config.toml
hidden_size = 320
head_dim = 64
vocab_size = 10005
norm = "layernorm"
norm_place = "pre"
tie_word_embeddings = true
learning_rate = 0.00736
beta1 = 0.9
lr_head = 0.00855
batch_tokens = 131072
max_steps = 6305
Each number is 500 + 25 x the weight over the matrix's rms, rounded and kept within 0 to 999. Layers, rows and columns count from 0. Numbers have three digits each.

# down: layer 2 MLP down (transposed), 1280x320, rms 0.0327, rows 93-112, columns 0-159
# up: layer 2 MLP up, 1280x320, rms 0.0674, rows 94-113, columns 0-159
down93:484493498476466486517466495486489518482512487489504444470475500458491518518472483529478484459574527509457527447506531446482523507550495472485489542461519483476545459536497505555505484512527508507491516480527485477449515503479522478544498506502497528478500528469467534535528523528537466461489503467500458502446518486521482508467523492519480543519511502520489589504467520509493530538531505520544482472459447514510555496488498525507518495550496535521508471504513542504520490505499521
up94:511477522492500502481453467485508509484464503476503517489488509554523493493502517534528512517455514480506481490458472511502528534528478487443517485513467523496481521483481492533486537535521498517507478471489462552527473503458455536513537520515539481449495481506505509517522542495544491538471536440491537503473484525473496503487486538479530478527478505506496526471532512474487498508515525532526488494524486439528473564522485512482483497506515534533489495526490522519497506535477540
down94:498520499475526521507497527480493464544512523460510492464503507500496542490454537511472475491494523558502495503568536511502488533540500504531500497485526495513472523490516537520469487446456462498532501544488562512464491502533503454488444530487474467502469469496489502491516513522526500537493512546519477502528495460472495486501511503532511514497451480467431487518463518527502513481503485485522468493524527526489512491510529494516529502492503504520522575481508491453511523464493494
up95:502501514521483533482466462541491481475539527533485522510490506505454537503512546505477488498512504570499490498501520472526539527452493521505451482506495520481548514532488542487542518541509488510539507519505494459461453458457463531511498466479519488510494530523524474467486485489470518536544466526511528472481500503549562521535506482452512503491496512489518490511505516491503475487518482482542469558509515538498481478491461507513501483492536508509515487487554480467520486493510478
down95:506499470512441454494510522436482466505475512494481541532476493504537538527480486536469472504498508470483508477500500498512496463529487464495537495525513445545495500525500508472514489485507481577471519508487567526514514507498534466516511536543486489443538483504489483585497488482516475507513514484468490502494514514509475500529533493511497464505531484502548522457514491475512507534514519517462522468513527501512559477476504487532494526482494495491453512477539519510491528495460504
up96:477507479511495484505511506467523423444467489481499508500499474466472530529517539480514478501490478477498509529490456533480513542529484501510513447522529518460499509480528494524481488536527518488537494508515500497498503506521484505478561498464528442490480497510493481513516513583505504526530482462490511514495434510461493461531466533477503499518498477521480496476495520501534480459509520495487492426451526504542508516466477517544501506506504489498519514518467539516519519463504521
down96:516527471477502497523484517525506461511511514521535475483542456492469477512481480491468537517497483504485487563451512526503525496478474518505461503458492529550540498500523499493487476518507546492509449504516498517471520540506499474493534481480520489499469491477501515488476507530483515512498513492521498503482454487481516509502500471510528531496514483516511490468492517483533529516515487468503517531540511499478501494502505484473501476447522510472450539521462517459507532481518538
up97:504513510479534506493487488515503487501460519502478487500516450474489552496479498471507551531530503535469505511548542499525513483511442495477475506511524469489543442514537500532489474523474531488523540478497506510491488476513491551520516508539493466521541469535502499490511504493477521482502467444518457455491498519542503473472506516518503517469549518480493512526540510496482478505530508502440499509519508482510483480500491506540499498485451438527515523477519479540477486493528540
down97:483475489454474498535462506458496455495496502473480512492507495551516491494492507504481539487523493504469508477531516511437548503508557511526509503503497488472504507510492497516458486506480504536517484484509485505502520511511488480479516519492504506489523510530513481539487497508498489490463468501547466533509464540518514468446451478519502488478524509490477523508483475508491524550541490533475469438471498485518503512499474485517489507498522532501491512483520466530481492497479509
up98:518464522459472500513531497491497510509456444517490492534512515471515444525494485521494485473486472516495457482476490479496531520528464487504475511500521508515499484471547506501517492510548541570530511482480550553493530474543509535526524498521519456511450531502548507473498517485480527505474495511536540494508468490575559493518505472489493459513497474508552493497499488453536523507524500497446496540448552540488512545511467505537472508493512524498447475477504535464535496533494499
down98:440477481503456515536516536532528492486499496489476505530501527469521480479527490449509490529509497481522477484490499503463510509491470458476482533506495493516516526439531471486492463466562537564528469496484459496514541493492494513511499489499551517531511518500515534477525487463527504480508462557526523451506532482506523484536489538521488465509507435492479477498498527476504549483512502483497512499499516515475539494523507495492502511521513498563448505515525509512476492496440470
up99:489468557481465484488515492515488501493513497528503487539450485531500495459466537465522497508431491490526529503530475505474527511540510498501471478492488504523521471454440526496498449548495490563495464517476462511515496481495519434496548522497550499462487497515493508463495515496500501503476476524517473518432480464509507516504499468468497504474491470463515523495493486471525508504452504547523508482478549521482515446486517496489524529487533477472510475518502554488508474508504457
down99:477475464513540490521486474509486459537536554481503551479518499479546507502513510497462529483491475473522485508496501499503483486497470517501495542510482482473475529503514484523509539439486526488521461441488500544508536520536532433488510466482473503496556497449485446513546510512485536566470525516495511513533507505501469514519464542511516449465448499489510491484554535487478541496512489479533477543490460500487448501493481541510463479475461513471521511473477501515477490473486507
up100:491474467535513466549543494500528498520544463502509489502466482496478500478489556508527538505525460503478464523516510503516463488508513514520491497485442558513515470502467529492486473484526538468505468532524532497493517479490522466500541508522501496526482487459485502506491522495497484471501463501462492489508484501508459487494504538569518524481502468517490466444492521467504531506482516488531520522467523492501521515516518505520491518483505500522478544505471511498458447519465539
down100:474503535485497501498479497496523501491501477519532482545515499503529485502536515492524490470492532451485513495529527499508513491552494477513512487523472531533494544517521472494512489513556486508504500492480489489483490466482538538489539516467473488470502494499480475505496492476515475501509489497462502508489484494484449499500544524490514501491482520512493530469529520481492489518497474512537485518517520481462522521523477539518503516497526496449487516475489452498472506503455496
up101:524512553528516460547508514532515463494500516523495510544452517490533525493510518512526521480521504515473477489475527522521524519474505481452514509546509485497516524541492479523492530506485541489481513538560555497451531472501510456526532466530513492500465558531563498499499520533486527523537548480493504519515492531520483448549509521520479496442488450515501496513486493517523549519512509519546482507491464459497510498484471515485474555508471476471509493524497516513511493483505509
down101:453463488491509469482524506474486526553486512500504479487541510484475486448464495484531495493509458498479495479478511530467449492439464489487503488526547514515502467462491536476526474529531482514569507495485524509488476493513474529455529582519486538522506495487472479528492518500501506501524474472547551475525517520473463483481498476474512507487486494509507529576519470503496476510483509486474542515481508479525487483492493512486470504477511551488528548496518465480494497519485512
up102:509498480465523512537507514540459501474488505496469475478497484524478573530497479516528533539459513552490507523504545517528492511502543477493528530548489507547479546478500543450507529509498513514525514491525534499518498505497504479532498487541498515520527541476527502534495533542527542555468436502472528511540496514493499476491507520518515464476476467467529484484490525525535474501538476494517548480506533474484496525536470463477509549500518533527475497526497514502514493525471538
down102:532510510506536494510542505464477442531495522476501534508489480482495490497485460465465524459482533543480454439510519523475488479504507500514513451501510514467521553511479483506536503497513499510493494434502455470485519525495494527492505481532528431473496492460475528521493510479499477523551541517494525467526508467485485490509498490527537554507532538490457439510513498552481504459484534449488453503517459472505516489495477489454495546493511487504452496490502508482480469517501478
up103:475476485495480480505495503502491479452533531497506529537482504500534488512503533481496504485481487539523529497472487487549514512500499540498478501486525515468506507505475562506508476532459490477545507497494512468431524518470448468516554511514470503505540527552499478496524500477504500518495526490553513449526472524548524513521497516538544484530526513476495542511494515487498499495443528498533529492507499499444487506491514478502495494516521500518478533485494527483482482472516489
down103:524460500519468495511517523520514483493493477514530492449518509571476531480517485472470498496506465515491479526524556525470496482497501449508523504533499517521481502512527464490504456492538495507489479478463478508473501507530524552523492506507501537483482472475482530529485511502518525507545516492504516507483534501455521530459496509483474510493493528521503460491504513508484507503499507510475468526507517493487486460485505507501487500523490527442486483515533484502495503517483503
up104:499502480498490480516516459490524514489528489470501492481523506496509478485534496511543527494501495500477478511473487548530498524547475482503496484498491528521475454484542495513485459568490490501525472488553491521492494467535522503518496525487445493454518498471482484507512532531520474504466466469500488496528520493519520506519510527514556496491512478519502524505435492503506468488543480498485478546505548507506480509484479505526484519510540520517531468479463480510473472535502485
down104:512487526489551503517479511472478497487475495533487516512515544514485486490496464494479504518509479480519532522511505428448503477464505507537451521497533492485505534535493505470488533484493519531531524476485456507491476493483520462470517507495526503523498536519480517452496558518520491515508512549539493497486548465468484490520490548452507506529498507504498472524558495521503499511481517530493520475530527497485478509493524486482505510483495497477470497527494495503500561487484489
up105:522489457528459529512519528506521548471482494529476455475508523479490529495457527508467514463505480456476463468481499530504478476481495505464478480467495515511502502539491510477483481491457453514491478512462537490542552497468536448511520469501480528493515521491534525464496496504474496457477438485494502525499514522498526521535482462483484492494481548496474510496444484534463468493497502537497513493522472512507473477516499486517507460455491507505493506506543495463451485478512534
down105:514464523495489450484485535487520503514527522513468505504531471515452521488531491504519468458495510489537513489541516484548480517510493464531486530515496497483468520489484521495552503493527472443550516491480501509499461479535475520497525525502510451502570462532467496485539532576507516496447536503483542500530487549469484461472495518472522490481514485494518499467477482474565491510494499523470503508488490481516516458474534486505513498493509516515535515485473484462524522482483518
up106:519533494479514494504531495492529518515479508518513547521540487494538473500435491499511511537503503521557504486535517494490512489504461510497474513491495504511525561511498500497492471491475520519499493556536485479513500482460469527524487517530447448509496501504521494494467511482467524474464551503471502530505514474503512531471518560520483475511530513461534543510521542539528538469538470505472526482525467476478473510488498473519506477456508498456477507493491563445457525505495525
down106:528539524560532519483520466521514498551519501500478479457500452489522542491483526515576527487503528512479530512436495490541481529507484489524516503502502495492497445516492481514480514471478469522482516481505502572476491498501496459519477469477547541513503507514484489467487493510494483506521512488482499460516471445518473458454467484538531479475489498517536515462490525498489529468532559487460487472476455492531504522478538473478470468513470500511526473488494513488490449548488517
up107:526545538462546532505526492539512504531466475523528515519486476490508475491499493455475515458478536440518491527530484519473521474516488499482473466492514471499492559472474471473493504503510545516527502450503520512521490496499487461464512516486449467471458474485506446528516502459501518528484480494459489512480461488473478513486518489515517481508513478454497508475489542494511518551473512515542527514507517510512501454509504522467467483550477471473430480499485508504511514508482488
down107:521498494539507504525463460484472487485500517471477464489477463486473504538495471526531478517508524562491533537498468454506471515487479528490501531520477525517518500478518517520478538505498472503447526490453507495457498518485475493522548488476498487474530483523473536486564530537460479500469536508550510497505478499478487548520506508472514502470460490510486518505511503473479518545464487504468521466500474532492529493476542514543541511553510494534505479465540529487486514455499508
up108:528513467512502483500462522488495480503491494476510525493518514493422470508493489480525512517504492477529504522517523494520511507456537458488529518532446502498513510556482533480516469542505523488456467492508486478538498503525518531489524489490513508514465483491530490468489473519514468493527521472495430509521481485525519468505511513489524447515505512518524492492498488530497480499515472498446533475508484440495532502543498533454517505486528474489502522506475497464545499515515558
down108:494502493478508486499540494481477503486537473505502532495511486493449514536459499518472522499498480515482516516518543477491492478484527514529510511464482462466472499498536486539476507528502510481498505506505558448490510507498507484476502507519489474529532512503490490548489479515495534484532509561530457494508470519512447521521503504451512509550570453505477471498487482517476516484514512505514485488524536495500466493477491462474481502496503496539501491485492475531527513499517521
up109:523508466481517495529486503467514486489505532482538505513508495432493531501450443465459452501513487525511519520487549502499486483497503514509509509552486512545532497513530480492540512477513489506510440486507486512527521484489483521475497530495501518480534508507536528509494544535485470541513490487501496496499510504489531496470503460514548490488551469486504546499531483520504506472503497513488518506499527486485542457520533479490545501439527498505507516545506532471493495512521523
down109:498505500527511497537523497512472500521528468520478513462465518469522503513515504513486471489503492528557510525554489510510498469504511511514477505523549530503487478582508513469480454560532542463517525520455542465503519505505507540476505514477496474489521519459455507451479517468492542544484478505508515473504472484482552491508523487500521508477468492519503526476492523459492505479558507506502483492458542508505484477489499465479493481473513490482515486496519479481513516478482468
up110:520470535472511507494478511479522507558492525527529487497497516487510489535507478467515511499480524516493538510504485522483527557482499542497457477522478459471441497486509501537555448489484510533533498530486492501512498495500499494499472520478543479479496499492527505508502496461529516514536514505469468519455508490466498524510486512456537508524528481519499493511475512520523535481521485495518485477489490474521500509455526512532535509502492459486433524531499465484506487488518472
down110:484540497505490526474461497540501482476514482431500532519456479509496491470515512482554483486486494549460452512449503499505517517504475500503517445482498537482544514512525518505491513487503468515483492515485490511495489554560496500480470491542489506501507470498509542483495483541483495494506527494487530524540479523469494517518501499528459529478459500478474546442475471537449496507485471498495475487526516553516508517487501505486539483525485534493518533497516464492475502483538495
up111:492500489524510503470525508458461474582474490481471545493510506503519461474541494455502490494489500496511506553535520475510485503491510499508485519466483489490493537460451543521479518482465490499507500521499518519550542511555519558494514473520495498493564510510540519537489487482484515528451472499502516483518460486472482507479492518512554484522512510548460500477494508507523513477508499501506502486514459562517511512538496481483480486511536516499521483537464499465512462502486509
down111:522540529506467542517491524532493521511522517507514483469515462496511492498469504476535497520520486516447529481474510512498481509488461511508538518535519468524535507542536473491502494512528494460496478480478455502480454486461487407480499507491513523530483509444426508516486482464535501519525482489516479502508493509478520494479505484531476511473495473489542477510540503520493506488487478514515504482531487483488513502510464525500502499554501477493541502493542539517457496502486505
up112:521500440502436485502474459493465497501522529485521496495508453462477519512526513426490533499509487448457541505502532533471512482553509500468474472488493513515491514519463475490500493529507478533544527501551482492535502469472502518520443471428451528451464528484553478530540493489542506492526441509512469527504449518526519478451466495467529540523543509491546493546516420519515521529475499491502457482521519502526515503486494521497543520509507518517469458512522492516459531505458522
down112:489485484427481480483537480498474485560524498508481488525518518531500533498517458513477503531508522474505520498537469528504525514511523503439500497473528495498502563492512501524477489492527506501470479487504515508484477484507483516444525499507540518470483500529473474481453520548522484482518547427475507478533491510475527516496519450485537481492463502474534530513491492478484491546508542499470538508513492519533515474492488471516496507510498475476515507519531524490491531505486516
up113:516477464497458510498498468521517498496498475518506549523490452508498496484488470502448559476518438464506519510493507481476495494521507481483510523518482481494499522503502478475522462477495489533558480508491508485518473493488484521531501487487445516531502459547513500538466483505545525514492507488508513483450507513510532485486465501495517485508501503503501504491512484523473518491523485530488462482503513450487488491477577467476476482467518497534521518520505479510482505524547501